Weights of a small transformer language model.
Architecture: rotary positions, normalized queries and keys.
Each number is 128 + 24 x the weight over its row's rms, rounded and kept within 0 to 255. Layers, rows and columns count from 0. Numbers have three digits each. The size before them is the row's rms in percent of the matrix's.

# layer 16 MLP up, 320x128, rms 0.0734, rows 45-81, columns 0-127
100:176132107119119108175154115136157120114116114076114134170127104111114108118114163184107098126135109197146179148146140142103122104171150120103158135071157152145155148132144137120094129082153149130117125103101142090131091179128083159124118129143130131110137111121085147129148136096114143120103114127145122125147090136116168134133100144111120150136123115112101133130092171143130141143166
104:133131126136143149118137134087102081176124168146149184111109096157171160107142088090096103093106081181133137105112139122113141144133110120141113144140117116123120151126101164115078147137141130076153133145113169127135151165154160118145099143147117129144118151122109154150131111118143109184146120113147179126151112121120164091099112152110189113123127144128115104152108124123135115155124
100:148154106109096173140088118129129160150153118125116142135126112105137148136118139142166125132151134128098163082148126139146112146123140127117109103117089073131194151107130072122094138144134127180089128133154105090133132145116128135104111115141086108107114091122121113162130101100144138171103152129134130126163139134117144179115120149079085099130141147118108108135108113168131146180179
095:142145128106136124167128106125121119130119133124163101155138135111147153175142145124128149137151129143121172148107119157168135122140119120163098130153117092106136144107136145138100159136161145134113123117165162123107101107139114072147157134075119110156083153081096132157109075089129147130118143119080072118123139181088138153164138109134144095156099132141094164165162117148136117142146
097:140147117171121117125151146095164102104164150107108097116149191115129142116117139129134144140163106114104148118111095178148111104092116125118133106093102132133094137118126126133164141111118145137116151088101082099125191121112162113116158149169173113098122120099134156159120145153105145113103113150124139096129121156097135093162076148105144136141155106163099090126123166163133120146149
106:109149094100142114120107078089141127116118136124122153178200074181146137092141129130124107127140140143135134124136122151077164150162129129072133171148120142120123111108147159102173139112158092140091131121150100143135145110141111119143161151122118135138169123081147108122180125122124150145142156095166096139128075138123151126130118153148119153132108076131156132117124139128126141117110
100:128171151119143095138140127126086125102164117132128164129142110155142137120113090154130076134170172109150094135161099109146112115160101142123122123161128120119110124143180160149137160193132121090143161140147117131133113105122130125152099172087132131091104157147118091162132187143152153142165131123183115108115140105108114136123118168107096126125133137105138071120155115129153114124132
090:107097147128128121105163113135085094132136140086121145102106122091153121124095179129116195153131112129169185099129123102135121123103109148140151136169100067124178134128130123149126144135148133091120115151126107081117136121116136124130134109107092162136093147097146123081141086106125086163103143114114129119103089143104149116098090139073123117093140142133121102149145143115117128150125
098:108108115164121090128100106149116063146135108120068170154123153137173146130157156097119089165164136153141104119102135156175109109117156144101158149139104121132112107126115147089134159118121153126124150138125105147088121149188159131142121102172160152122122114082109134133162143118148137092123146114150101088132144146122154081113146116105175126135112117149139120149106134134121087120130
101:153130126114181088160126102117135118132096140134109084120116122124100169126134145123126140156143123118116154138093099117106158143097123141157104145124137082163152109117133140153117095125082109153082128130131134147135088100097141172128133137133132153118132120106108140118109120106075077088163169139107129125077118070090103114115168146149160105148139151133163144173130117150127170145114
100:115138077146142145132112111163090119114154075124111155103124100124165069071139152141138126137093150123115101171138144146103139108100162097143139118115175092149128127121150095112084150129124147112159129155109152128123124155177146130143126114108093119113138125115124142075118133114140140139107143105081094111177085088113123129134136131179085119106097127146109122133106146147130119147101
105:158100118131153129141183128143122139082100118151112130107088143118135085162154110117133163189123117134138138132116105125176199116152128171113079149125139128127131148119132128104118098095158145139095155088095156128100130147151137139124152112099131150159140144110143174162128112112096134130141077117075105125102107139123122123102127166130131097134149113106112125152096123093151106171124
095:166134136113145125094112138114102138167129115112154101144120169108116146134097108141111123119120183094141121142127073117129111159118150084118102150154115106123086162109122076120147134149140160101132091144159155128102172087130153108148126127132107184126131154142135090142108125125114147134117136105148134140099134134084076142127160104112092148091146160157123107108153164139142081165098
099:142121130108127129155149150106092152123098124117154120107144133088103111098132145167154142136128109135133147163152133142124138184120071144095123115125164105141121128087113132126077116114137140127110151102165083117140161116059174111154149127071120131087085157133145120112099106115158106141142113138117096168108126147134154153124101140123100091162116136148098132169109133138135116174103
100:093119147139120167132105125095178147181138132142133113153138155139119148124169127124106107124176084113079131111165126126105149138123136150134111151109135139137108116136154126125119121159166139140119094115114115128169091132097126145107149177160134157139096112139128157131085153143180123125091120094165112117155126139142127153128092133155139136153141127116141035142134097185119131146133
104:143144114147141140138125113123137138145140105120120139108101127073110115106149076156159114127145115155144149125159144122138111119114108136083141126109081128119135139090088143057126101101138174152106151101143132092126115129133085148121137109107101127149116119152137138136128083167111182120099162136100129110162132086109082113138143144145109088158121086146162099143155159141109161176142
100:159134171122122138123124094115145118137111103151160137119152153133094112188161137128118144133124118141134136116143080126099111158117068165161172122182121143140094114117128153134132150091123145138109079094103133105147140120115081109131122120094140163129152099140091097164130096103106170086134130129124140115141149131139112122121129107130129154173191110147148188118121145142124143092122
102:096114120154106117168115094114138110090106094082086105138154139077094114103126120131107131148131158114120080146136122118092146120136149102122111147169141142110108105156132146111151126123138135105113141111096149082126131136112079093122159140105131111164061139149103110158139161125088137156167123109135127127121119148165119131088102185107123127126153156116133121143085084140170128159127
098:113155139145103127120072179073139133151130120111087135110135127120105168109153086109119118148125133167130116169158130109121148120122142098135132103121105110139088142135088143158115144122119138170108133132175130126116073132130103063106136089128079052177147114140121121114126110105109115148106144109164132172122108135150113140129167121131132145158140135137153128123144127105171114111112
104:144125135106127129128118155126128116196125118165096058137132119088141094109099090117135147183173155166103124142114147132145149060137122126143114116093124124114084142119152126119108140114109154076130110071130153153159123083164104135122112114119121127151175144144136124155106160136135143125105110087104128171118143140146125148151107102128139115117095125127142137120095119148084108114130
105:106122139175124119160125117128125130119157118152154130123158093112165135077093156178126148128123131114146128108135083105154125098127165095156098127120130086111131133109108163114122177137137154128128136111121136080103122130147161164120138106130155104131105114194073096147121130103110143172092108133147133141093128126141083109149095128158090117146126120124169180155132085125112114105131
104:150111126131153132109126133114147134140123147128157089120124170144074134088139134105175112178158136170140129128136121136132081123109104162097121161152157131147133102164118130099142143100134136128137113120136124114137156121143158112100161095148087135140139161186070119108171107170103184093111136141118107124111158135155103142104151148100105141096085090143126127148135162138124141099102
111:143156148141140116161126133115130155126134136181175152156142123126135108098125148093106106153138138126114111135136084125133103102140087134190114143121160114155088134132123127147096123176154080134146125106143098135165144071154083131150132136135122152145125110127145153124108143157116111114072104134156137072091099144115129114093133176111118117075162150110146124152152096122107124134105
093:122093118147157146126141097106133104093157135132105125157114126116145136142114138118143099156113111140145146146074101101150133112147125117098144119128116145130074167144146165083105149103149123084112099098130076119130094101129106124176151137111145105156154158077173078111137119165141130128127129140091158099157149116119149126122129118160134192109167148121149139172151169107133137115128
096:102155081111098112117084136120139164186127109141130124109133131117116164093165113161130109123152141104117135129135156140070119140170141102152138146118102159138126106119124159113143145117089129119146136088177130080129128116126111160123121171139130149140106114167136129129123176114147151089116104138137087148195170143121129176152152122151158110134110156115145117136108137100123182140139
095:094129147154108107166134132119134092118128161134104152120158098100167090125120114102127120152136123173174150161139126124101109126143153151114162126143125113146151136109105090134155149139113121157117113118108134156103143075139175119121094133125124157147140070120117175105098133171148138142136161135143099142064162148139112106201125158135123126104141101112145151154096134138119082141116
106:156142146128106152137127162167102100147084106170085112126154140143098134163111122145144120100107092145136110156120160092113086125124149140118107150105100166109132126167139133142145114128125112135169134090200172087130147156108137101095093127137143098118161118162141100128131109120128113120087127099146130072138174135144099122106126142157161140122126147173111137112100129126131121169158
104:144138113100167170096130113151159099147154122146114123161123110103163136118138156114072126102155119142148118068088117160104126148120166099128134106141126124129165085151130129174087137070170105133135127104100119160102097133147130116132141184109160172133159123124122129141136129147106149135077108106112120143106140114154133100110080089137122138152122096135127096131156119128090108138119
094:120164080118124077089139166168122115148136155089153135091122133120138132125118115121141089094129102078167118091117114122111055129111119107113118169132092154101168151098138118116117094149137118125090138123125123126140137143128128124118113105099135138149115167084158155149144134102130140108098143141201159105141115133150088113153153150116134132159128101139153146154131135132153127157081
102:141136151125127095152098111142107151145153161139122184130131127096143131150148154090129121150157159129125121137161116153113106152166121163144089119148115161139160087122104113109141117146076127142133121139167152126114163157149115145144131132143115118126088103108085121102166143111183102143114140127132095146175123119132086157161183184109150100156154125131135105085099109111122100123154
099:120154086164110156131113143156113114145115130101155147095121149142132110134124130143125137114146166144153148071123162082073121119147113110134111164073114108114119126113120119111130096115099124141135161127132116181089148130119145099086120122117138093156155165154148098140132086088117110126132137133128119165122111170155102141128143148144179081148108125156106105195100135124170129128119
099:113133133075103096128096114174134117134133141128144119162149123134164143116108157154127101151135088159132161141085143115158100109138109091100118106109117163084150122125121136134095125101143093124100165080128165176166136112192132140140135100096160111111083105117141121139151138160115182127124116118103144102152145152145133096114132121187144110157102134104145143118157114111147153119138
107:139130098176117131142144162136145097095122142161107154131198105130141160122134140143153141130107085132118135116077102142129123173103120106161106168129132136123127125163190155102141131093106161140086167127132127121091136162122148101166141157138098109107159141110112177121171131114084145116126144076128131140089164094141112110112125119142126127139122120140138160163131122136148083115141
093:134130110103117138123137098154145139114135117117160110153110092110103102152080116106126146111090113145161160158123087142125167145116087135121089133097138139111146110156114156165122106177153124168116139144145145165160117117174145157120123103109108147126172126122109183129117155124111136080121138165123073178149140137128149121129115148157114146135143076153113089122101088120105088131144
099:128120110132119102101122154148129155155074149083133135120131102100131120128146099165096137135155137119111131149173128063141101151122128130123147126128149165128152113166142096103148096141128125109144153108087085109136130123126164073127162115135099145111107105120139111109136158123095124112140090100173139151134101114089067102130092133105150110100145140138121063083118120161143142115119
099:168095076136127130105118124087115167118074118120147148132165140127090147107112173090118109118158099136093134097079116160137141115122171123150111129091121167093112115104128114150152110120131099113119106155114141134132135129138110078176138135118181164142092109174113160131127104144127098124126158152110165097154153150096106146123133133132132145119170089146112093136109133129137155107106
093:138114110143156137077101132136098129149134112154148155085144120140120133125134142101092122092141166096131114094118113135096151158109076158118142090123109121149096121139143105089158146147171128178115141127112135094118127158156120116153127128131165141097125181111144151118146116112102135130177142127101178178113114108123124075154109096198130133149129114132166149141134103136149112104146
# layer 16 MLP down (transposed), 320x128, rms 0.0733, rows 45-80, columns 0-127
097:088134141131164090156170149171120145109120140106127134146102110125119111077064166157147151123150099107113138113106128127100127118156141124090128128109148072145147099137123115104129107106110154142101125131129179153151087141119122114155154142139088153100149144105133135137132116125104151105131128071105122144106147129092161179084128106152120155116159130121084179108138159138148118097122
097:133122124154122121104115132095119104140123217112090146112123121151119132142104114062120141110108125125142160118105124139147122118143121146090124098120153093150138164089136114110138082118079142157123134137141155111150107123121191123151145085143142136148147111094106151110155107116121089156119115155140122163148151136132124156116120141097179060165122155123141149132142112124121184123140
095:085126151142133112147157115141103169113113126157158076127157156127111137133129065093124107108123134095134154101125105171113142142127135183122164101102111133146112103102096096121117143125108152131106161134139161130161146120107134151152164048129116143170097149137115126130112180176148107115124148136149115105122126114131112119129102136117121142137145164136108111143074141118112156176096
094:161148144139156150152105137121130158145158085116131100103153177196125124143113120157128100120161125126108155152140118095120148120110123107068124123117133122093147099132125110112124148089166141110142127130091187133108102150126129118078087131126130138104110129161124118129119094117151121153111109090168140132138152128081174181139109154140151128166140092099139116141086102137124085128137
097:148112104152134094116108138164193136110149129124177110134140109095160154097147135123122099152144136124103093084133101088148104119123143130146158147109131138119135118141150109112149157131112149186103070111089150096109126143120115163167129167122093133121104112131096149114167116137130128111110164139095134100144145164126151118144067163113152109095163151142138105170136126116147123167127
108:148128111156136132111133178137102131129124144134128168140154113133131111107125118140139128124113092085098092110145089182110156145136097130107104126102139118129133127140110116156188117101117166116101121159114121147114130180152127172123130100163152112130133164126107150136148132112095121106095150151170093138091113129091172165151149140106109098113076133111170125167097090157146176118124
099:125105117159149115119168103132180109119125125122116152097143138096172136137100112152102140132154143151126079114143139139077176108104154099134076110175096150137134109100139131149077103175116132134126132148097133138158115135147159120150164135134162119118116110164104124156149133109163125097145101114136085121145171153118131159110130133118069075147148113117159094139125120114155120120105
100:122107147122119132130148115147125107154135167112149117136113122066158153121107143129099138131104142155141165178167118121131089089178124125141117103137072065128148143103089144134136176107103159155133131145156138131122128137139070095127155153119131160142126093084106115127106121111108152124129106132144152133147113125185190137163115154095162133157113144115163119117102144127134140132112
099:143089143120159086072143093161134103103113138118191074124133088079147114141124143126170144118099154126148153146142099146088121109126084108078135111109144142131150156152096137106102137117153135078127103145122132091136114118130165134107106177112105141105127152123123141151117120108073126155126146142160132127116157095150133119107109181131091116130122157111126129135136116123152158157131
103:102161112119154154130111124119119124117111118144155157139173147114103129134121148118117159179111083116147141156108137110125130127117145071163144098124126136101137147114138120159142092119119146121114133123100111112120095097125176134150126130139127147125133120116062164167077167115118116115083130127131149122140071081108137151132095153108142093204176138114161152127115151139124166137103
099:082159099165180092153164088118110114123122102105151128164096171119116094117143160118117119110128160093103144121129158145113139090114108108114129125140123133116136117121129144113142122165093151122134151162134111140116124161119188128111142146162124086123117158089146174088117150123070117133140115103130057111180127138130162121153150116131142118076135115108140134151126128117166119121115
106:129179111121087095098122137137174138136122140111073133172109126103129150135129105144102142136133136093148114094088134129147131122150086207137124090145152101103141097087139155127145131125155131134093149175131158125117140103096146128121133140123118105114092119107138085119151092149104076085108174104137155118133106101106126098106156110130145123131116162137142130140113132068118124130145
097:159151143125090159155132152138130120082133121163124110079161100142103136140067122137093121133114131148126105131116114102105143128095093131094121137119119114188151129127087108109142103143140115109140107137152116125095057133120133121166165141115130152111142114122116126108138120121122180111160084137128140113138104158153126114121172106147139135145125141133128114123160171091115035132134
104:104153143122150140141154141111143157137150150123106110107121161159130132133110132125186138151159134141105114138095129082085089116191156119127109081127125136214092102138120131145141129161101098158128117136153116139107110147162129122113117150141146125118133092149106165103145090117118161188113111115160159149123106119116117127153135104154154117158147129111123133114143131082170125081138
098:094122133104096137133160182153123130109172156125132147139106123165103130123110128159181145117126110107151183171126129125162110106125137101082125132096088063156161186147125128131131132142134133154122142132149069167145131136108117131126128122121146120138130150135126112122161102114140158116180140158128158112148153128106071143115088136124158089149101120154123111118153105096141139112101
098:126130118105102099107118100089113165122123152127139106113137146187119161110151166147169111113198144144145133139119162147162138124175147113134161160152150135121105128172145127152125099108134117125111108118129149169127105114115093130092102091142150116114099115068118133159146124102135130121092094105148128129107109107118125122115130092141127094161071114141077140139097171139128088105121
103:145143159102113146130151129137125143098150161124180157157114128123118177125172162151151131115142123128105129169166141104058133160157154139109133149138105124135171145087109143161146126104129134078126199137134144098129132146103137139140128136160135151104148134126132115137132071125121116121145098125102098153156133131128154183162142120123128152158158153136088080115096159146116127112135
104:136112134116085158107140124106102146129138129159098124113107124137161164106148122127149091123104131170117083134170129130122114128134185125131101134092149132093144122122121146148117149140151107116188144198154078113116146156172177141082134134114122144152114145179102140115082140113118113123142149163131128103142098143106088151112169138129179139120127071127137143113126133116130120103111
093:108103148127138146112110144126122154155150137146112154182084130107115129108154149150135166141161140127096160107109069144137101146111150078104137105130101103118142135148113158131156106082165140140146110112152159089139130137184111156132119185127113132138182174158140140119140162150134134126112104104112121098142104078141123137146167133140166119119125103135151099140108084143126101112095
103:128147137152151097171129156142127120131121135117126099122132144124118153091141104152104113122112160120135122135154161136097148077120150118119096159080131093101133137135148148094125154112127149166135117119097145118159118141143116122124102108106108127136150163183145135117142158089137183163098073081165116109114147103124113084118110067174126153095116152131134112103112169134142116087095
100:132124112135153153154113144156142129116118153161090113159158120155072112136097162125132151139122129102178158108135057154147165106163183117161105088135143131111099099140116131080134130105145122148166095112095147131157127146123151129156143157137123106120105117150140083115099169086134142166115149159111116103143121107107128137125116097114156159169107150136134144130165097115148114148132
100:117107111106048147129139104134136138109139106148131142128116117130090127098128114141087143086101179146132099136133118168115116132150172123139122142119123112109152135163153110131108178135134163130127146080179083124153132084107187152159109147122129098105121119161098089147135108169156156119114118111114142120151184134132127142089125108134147141148129091138168138085129133148113104123129
102:125104121125149132106126146094159105133146096099127118128128123130123104096120122151131123135136150139070178140168129081134131139170133059139117107142101118115108131142108099109121145125129085121093131146138100089152110109104106115124107138109134129067133181172095128122151123155149142130135150103139106126193078130124128115161160156171108113118168158128133081112155130108113147160130
098:151100135139126078112129136056146102098086113133113122120132132163111145088148133111129103105099134136110107175159096151166152151103103093132112137155156127104128156108099133101113129136138097104176120097144121110128130102127109141118102161132061104112132107139120100129101125106153089092153113126130153120127150140144095111094085146187130123092136144092115101110146125122123130088160
098:107121149108127124126111155148163071129132116150121105111121146126136108116116141139106172123113133149167129124158132148057116137152109158140149147135138162109173121091139158147110119162134132165090140158106132085146164137141154096124083113142140107087140086154170106154120112185117115173142175131124121145172128154151127148118097150116155141119133129104157160112140126078114118156118
095:131110133094153108086129167140116142109129083121114140141082150120116130169110123134126184140130125121132140106132124128110127100141101116088103177148144139107111090086166103135126111106148106092130104165110110128106114131092109121130167137121078107100111111121146141147113097132139179102119159090112133099150060121136143120084083142160163114137094115134153113140145137148117179157118
106:127138103130126121176188146133127089131142168144124109100154139143165079188115107150080131119113090165145090131144128149168108139113097180136161149109124131131125102130134113151109144150123166104091167115144119145110134116108105129102115108120102118130060113111100146132116149119154132117091098130130115115138105115142123088113171084092153093136143106102121142121132128091165120120122
099:149122103150113126122167137113093154099109128160131150101131120164128148087104116089113095124158104163116125181113133128105111148056107135115100075145144142131121117134151164124141128105143167107157145137146132188128101114143175147144106136134130141160163124139179147090140132143123111164131172102138117118153164094147129100123132107128138097143090120074104133132117143113125102133095
097:100155140136126117144133147144101116103129097154135147151156089151143110081121109130111113116099148161101136117139156114109092140130081147167147143106135109111106151165138135148138132140136091097113107159107081098087099119097140110184135154129128127153160131156120141090109087141129137125141126128158134132120148121104083145166050140140146102133120119099164120130101149136168074160100
094:135104138120150111148136077112138125141149125092171130157109124088087122113129080157128107144162127104153140148156141094100110147167142107132134129112128088134075131091134161094102139105125152140129114114150151132103169126126126136135142112155134142089133086118164123134156133170161098122175090125108088128135113134123142139070114123130133098131135142128118152054119145142106089162169
098:088123158175112189130139115164065143155145107095130103112115124124144134139109094144157122157113134127147106126132152140119141138101092118140098116121120146156113098073099184107167119122115103066105141116115128114104126138106158149119125147119134142088122100143119145139167161130087104122166101133133117133090128178137121121146126146113139154114147103115148139144141156133144158155062
102:094124089100137104148119131134142104079141122138159094142086092101139132149112134115114116145133160136136148112101069136117127200150171147090159126111120118154147103148092137095116154158105112109133150114139125152166113126173131149161120131100137136131109111133129130148167115127131123118115155130073099146136090123136115073120174105142126137105131102103119104108132106115120059142165
108:145123105135143123144113114133108105135122111123143163141178137136121104136131093166131179103139155129087152115125149119103096101144083118118144157147157146140120138117102104149134154092101107129110182101165115157133070131148100109165129104154103066101115113161179107145164123137140121145108120148156145091060123120128149145145120103117116128140153110149132093177110131163127122149128
095:138143114095129094124123139176148143117082160107102107113136116171111114106121100104145162139129142121144141160105177097171152153123099133132190103143117135158114128124136110119144150079152122154174096108151149140129165118123140138115154096158144090092127156105182143125113099153159126108109168104121105092128121120118119126133133169124098087134132089089124136138113166099126097100109
100:078139127141082138106159143087156160121149142146124123110140125169130139133113185119157132137126135131116096164160155112085120128145124103132104140095158086124093163087091136093145163118136140128134089089163105106147130141136108190101125119119166156125134127154151107098138120109165097149130132130165118152094166119124112083137147120133168081123114107137110137138127126133134174119096
101:131139124067112145142164123140154065132095135177066106132156153139115111146100135136140143137110094146112105102115133120123168098119114120134119116126087099113141138099119124158113144124141103107120163118107137123118188133108161111126130163122139134118112138129087125129160173145102136180146108119113112158071118104158118100072124133128179149127120137119173128170101132120142146157146
# layer 16 MLP gate, 320x128, rms 0.0735, rows 46-81, columns 0-127
101:097110132159119101125102167105126122108115139160125119131125167109062081136131142122100135157166186110123125106101126136094146117153135127098136091190172153086116110126109091102108110144111134107139110138137145148127123112069129120150131106096138123136124149118129114139138145127112076071102136117106115110169108110141091116117129127100106110156102098146154101123148130134136140155067
099:105116150143127120116163125119115133117116177112122103127165123181126128106134134093143084140089135109098143105110121142141140119147114118131143108114153129158127137125137136123088138115147112088095145090091149160104150125101139123160156089105155161170136149141110133150145159187128129119145140133143165094074130154159144111171157119159139127123130159081115128111080139096161158152066
092:133122127169122155141115126104131113109127170171181120124133133153143154188167113106141136114143132121125140123168122122155116129165120089167129136167135081193129106129156142162126124114164130129133151100156118146157138102085160135154095133086126103123080155150109097173139109128143118121129107167116120071118110129082130145125123133111176141151144120115123115128159107136116079126112
101:135138180086159112154150141162074144165093146081147100125158110113136152135155139126139098138099093150099161140158153167110103119134158134131079108128130117126120111154133112133128122095146129137124135139122134130099110166145101129131177101137116144152137159182091096148122148077110140138129173106123086164103114156131165117142108103118128128147121099152154126112154083151103142159133
104:132123119093118143151131174115137141110105136115116123145163089136160118156135126126097134162131146147126087132103095197153095158151098153131112163147123157115135148127153121129135139107065069099125121109121132133137130072127127140150128126148114129116147084127140109118167135132160140149165103156124133139091132131117120089168148115106113155144109069146132066119141191149147132119130
100:085135095117127106116112121130111091138139145112109145145111128106158129134142161130091183166135110140100118119089088119178156158085144133162134146164182149122168142093142077153146109109127138136134124134088160124126109120124143122147189118121099117121114157162156118104169145135133144083090141135128109105120129093128125084121152179149129143145101139157102137144108127162098110107131
090:115134157135164116146167116097144124126121107125150106105095119164086113126136098127134179114103096127136161101104121092153150124152152152114119176119167168123123115126122113143129098116125149122071138127110135100133133141110184139145164100136145155119124156130104105138107097134128158132140131135072084184129132137109094139124119121101086133071134071150082142170146141131125143119150
091:088140134141090118121124147165109149146152142106124167178130097155155153161156133110148102154165136153166097075140120118168145176112156166118183158160149132110184164108127165132150133154154105149145111131100113105144148088160132118127102110167119146144140133098105115120152159122121137100146117121146110154136118122080129096127140081154134131107139167122122133120165130148109118132121
097:124105116142152136138200112122150118116100117155181149132122121100130098095132115163120173126139163124173133128101136118168116091159149137151180108112140139125183157100139143123135122076160141158139165133102151157085066122078098120175105159116105139106129140141117150138125141089124104151124140140132120122101114140148076101109116119113172142118112139124115122137143127135106125114115
099:156110175114132142110165156128137165136124111190162112104147152098115123177090063119141099105134167122137127125146152117104148115124150150122122078110095160128145148158054138131148093153143119111154102108093139146135157112083129123144128118102133114107140108148114115142128181135138090131125124154124177144132154114123126120133159120132157181128113117149149128123090146103143116102149
105:168109126107070073140147138131151093135135133133117156126145149147127130125155098154108136109106098161127132139105084111186160144137093104171161160109098113109095155144151104109109111145142090163119137138167118123095133104137105102106129140140122111128150114143138123112141105126160091147124147107179108107140123106082110115139167133111101157128133102115095099093084122175158098139149
098:121111160090071122094128137137151157133122118139128135109160097137176169119150125118120160132076110107093122124117167162150139113168114124123143131149113106115130093141083143088080091120148129132122106122110142145170096101142120129126124152152147144156111114128135154143112111107123125168145090097135123121080154134170109162123170174105169152124156114140115099090084105118155130116153
102:113119154147137124127161101157106149136158139144134124137149135145129118110124108093146095103118116134135143138143124160139080141131184139145169101135071135148080098096116099140129142125096173134136101099139125115125105124133142108121104127159123116150136117143142160078144104126122159142155153154149144160196170101142135210157157194125131131129142119121146100124137090122136155146137
097:128138150123128103162120133177097110124114155132129131132118119140177122162104127107137088146105138125114140153092145114086117132123072129100112142167123110137137156173115142173160160136138115133119133139134153168124123130092110114142094137175118152167143125135139141074151138146143137125149149178105114144130128153083118142156112104119128102078095170084135145087187159152146093126121
108:159133144123147120130103141099127130148124145113137145096120137146114132139141100121105138174104193130145128084134189142188157129157124172132142117147126125152144113137152131148109148182069116115125132143134146161123097115116129164134148121191147133093140082115138099118137139116149143114112130108102137143142141166152154138106134124108136167114143124098059166080158115141095136131142
100:096126115141103139159127139177123158158103135086097132133094150137140176103148136107133110087148181159075120141132167127090125153148176125125141126122151138126143126139132094133147104109107131142133173124131078166110116145125107122159144174147127113092149117105097141147144129143093167112078081101132094164091112132094109170151131109139124126141134110150122107138125129113092088128128
103:139154109115127131091126113135103095139114165168180145136140130150118117104140143110145117125105091131127172141125105089153161076111130128105116143133098116165120120095102099113077139158149091107149140154125126155105100096138152136147112125128131193104141107119174159113149124130154138173077157172112129147102167112112102138102100117093139103115100159136133159134141164118108092120138
099:117078119133159086159112124164140128165142128113117116174120110109138130171105109150100109137132114124147097167100141155134148108111155129131122131173135099155125175132097086165137118096148086108148139143134127127122128103106122133126098105108137129135137170122122126105135128167110111109115125156125113097116174110111151130079140154159122148079146136066169176122116104146074133090108
099:103158111148116119153104109134126126073133147137158151119147136119113137124132087156119112129104120057143142128150162109117156153144182118128143121134099107177129156103125129060126081142157142153159143164105145102158116145102118111116133127146142073064085120147140125155137108109133132124148120160139130124125153108113147083112173116138111140153128124123126120156130153185146149129163
103:150123156139129076133073097125102134129130117127154046091134111104149137147149121117100123120132087124136138158135166133111136158134131149147129107141128139100125142140141088147106091093111131114146105126169119163136124142143143136129099120135087126139114158100145134122183116114136095135123146163158137095122109144173105142135164095078177088110139109132133120099128086154104160172155
102:108136113159104123116149140105171090153075148137119142133100142125144131124133073169114122089124116109139143107081102146166167114122148121144178190169094100130157140129106091118117120163115102160133133061140093129129109127128109122159119124142143138155156142165188141150113128141144132136126104120115115148127158140107157131148104156133134130163153183132079135116113106119124140124130
104:123070094122103113145116135125174132136130113119143172123099144181097136126157095144133148116123175132085178143134171129166118140088208075130109136145109138092125115141114112125174140102143116147154163151119129084108151144149100125128108151156128124136115137142172130141143165113164177152129153106093141105129106153118127120150113133122139141134095130147127144103166116137132126150133
097:142169109144102132124144132179121132171172105090151141123129110092158151087138118109118112163165115149141148080159111143153175144167124122122125127142134112125109147127144127140130132142159153124089113131113107135109118136140125116092160151142152101140137119129117126109140131146104165086122110129134107083130119157145154084137150100094116113122176090160107065122093086103163095158089
097:164138132120108131106131111141110158104126116138179131077142110134164096149144148097106057088153127112132103141120126111123126170079148141113157159145159151132139183091154124124107135128111129159107150163077129106131151096121129129124090153140117129153101138146146131109118130171123124109120143170122091101143142117113157155126100122163136167147107117135159158108115088088085138092133
098:128130070151134155155134159159149125144116102103143107124146162154106157163133126152114170102134092117147142118113087155136163119128134135108144129133130125145145157168149118186140151112102108126148148166136148091141114122121096113126090181123119143084143096106109162110137116144073105134112104161117156155137108150136146188095163119139126139142102142124104051132111134123154120132137
102:135106107088081146139093139127154123127123132161162092153159144130126106151145149095105121152126134129158103119140095127139117119110169139155123184160139135108132102149135168109174140117173115123096126125122121124122118155163179118113134126166175107169090163154097134146139097108092152112093172123120147150151132112140104093131175150122114148105130131148106140133166148171101087103131
099:143133122097142134127147116111126166079101132148141139110114113130185098121116144181169144121122132165125138160106113151132158128157089124143141173122106165130152117114137124097132121123161116092097125089117122125155137092119146172132134146142092122154140135174127167169162089147108095132138156117110145092112134077077079124103104103143120123140129122146146127167186123149140107129153
101:115117109146120148167163121132159127125138123133140104108197157119132125082137099176068105121130145123127134108078122131125115119129112152135101173082127125141093128128132115121121109146132139161119152147131105103127098125158114099154112114118179121157140124125113152063147129123134115121104131099172163049142107108153077087139105135127151150163151123120130087149129155126126141137114
095:146169164127113108123187129152128156148148168131121163187111137093146134144135133115086136091139098115120125083131138141120118127122177145110090104151127114121163155122113104178168106121164123157127098138097142147095106160133120166114128160123130153131160094086089115136148146126134136088149157151153132123144167090142125126154141139143138133126161157169148168143105117157159129133156
099:106123109154132113109172143143109126141143109102182122104141146141152106133109156099144120061140123122116143124155138075092154134128130123150102123141140097125144201118095148185134070118157150141108128126162114108147115157156189111128168097118133167121111142156117146160125099140140119112139160158153156099125087124102103087116123122142137118133080145103135116111139130146116131133114
105:139128133104123115128110119134151122077126124119160110103071128127160123158124117183076105112106132121132126083125116100112127167164128143082121105128132119136088112099128114144089151105128095167180166121117112096119122136117132116130121156098145115142134134136168120121138130149136076136076166165101125154121083176104103131122131119104141097119170151115106138164096107161173116136138
103:147104123119139103078182130130145158128138109070080147200123109128128114115134092138144092135160135156134116131126120136131092134155153166076158073148170153179120114144119146116157097078129131101135109126130132128141134142118139158103089065146135117131121167112139120174156123161121144135134132158127104130113102105135100114154133092109106119145130150139119150124114124117156139155140
095:154132123168114143119166131129177155152077174146160127160117135119143114103157134070125119153133172115107116128096123136118155095143096105116122146153101153121163124137111102120159124142147146087112091149100147138136114153112137131125117066096116149121142104147135139179137146132138117156111139115162099144132130124137091139123145158130126139120083126094137191085179163127153112099148
099:158122089117111142083110166120151112130191152140102127164132162119096136097122109116128108133144110148149097133133105119106107159098123133129170142130120103133120154148113104156139124145132140066109097162107180104135105103125119147105149136106179124117154123119126129125115166140146180166093161150089092155160163122113120133110165085101102127140092117124086120119084125126126145102122
098:160143144153163101122181110087112140188161136107181178143125145134134141097087115123103124121139109110127159132142094135144110138089168131137104121139128148143114124095096121156169130167151113142131138142123120113153149092152136136154147086133143151124129143148133088085150140092143138118136184092131114147113167160128128150108121113119144166166152124153166077110126120150147144148154
093:117101151120190090146121132110105133145093118127143148106151149110138140147124178117117153169113128093112105136170113131168124139099111163162136141121109110137138105111090118094183099132150111161123171124109130114126140134140107137136116128138157139121095200176088116158106139125119106141142145087124127135080095107155110139194156173154107149107122114129114130134163128123096120133129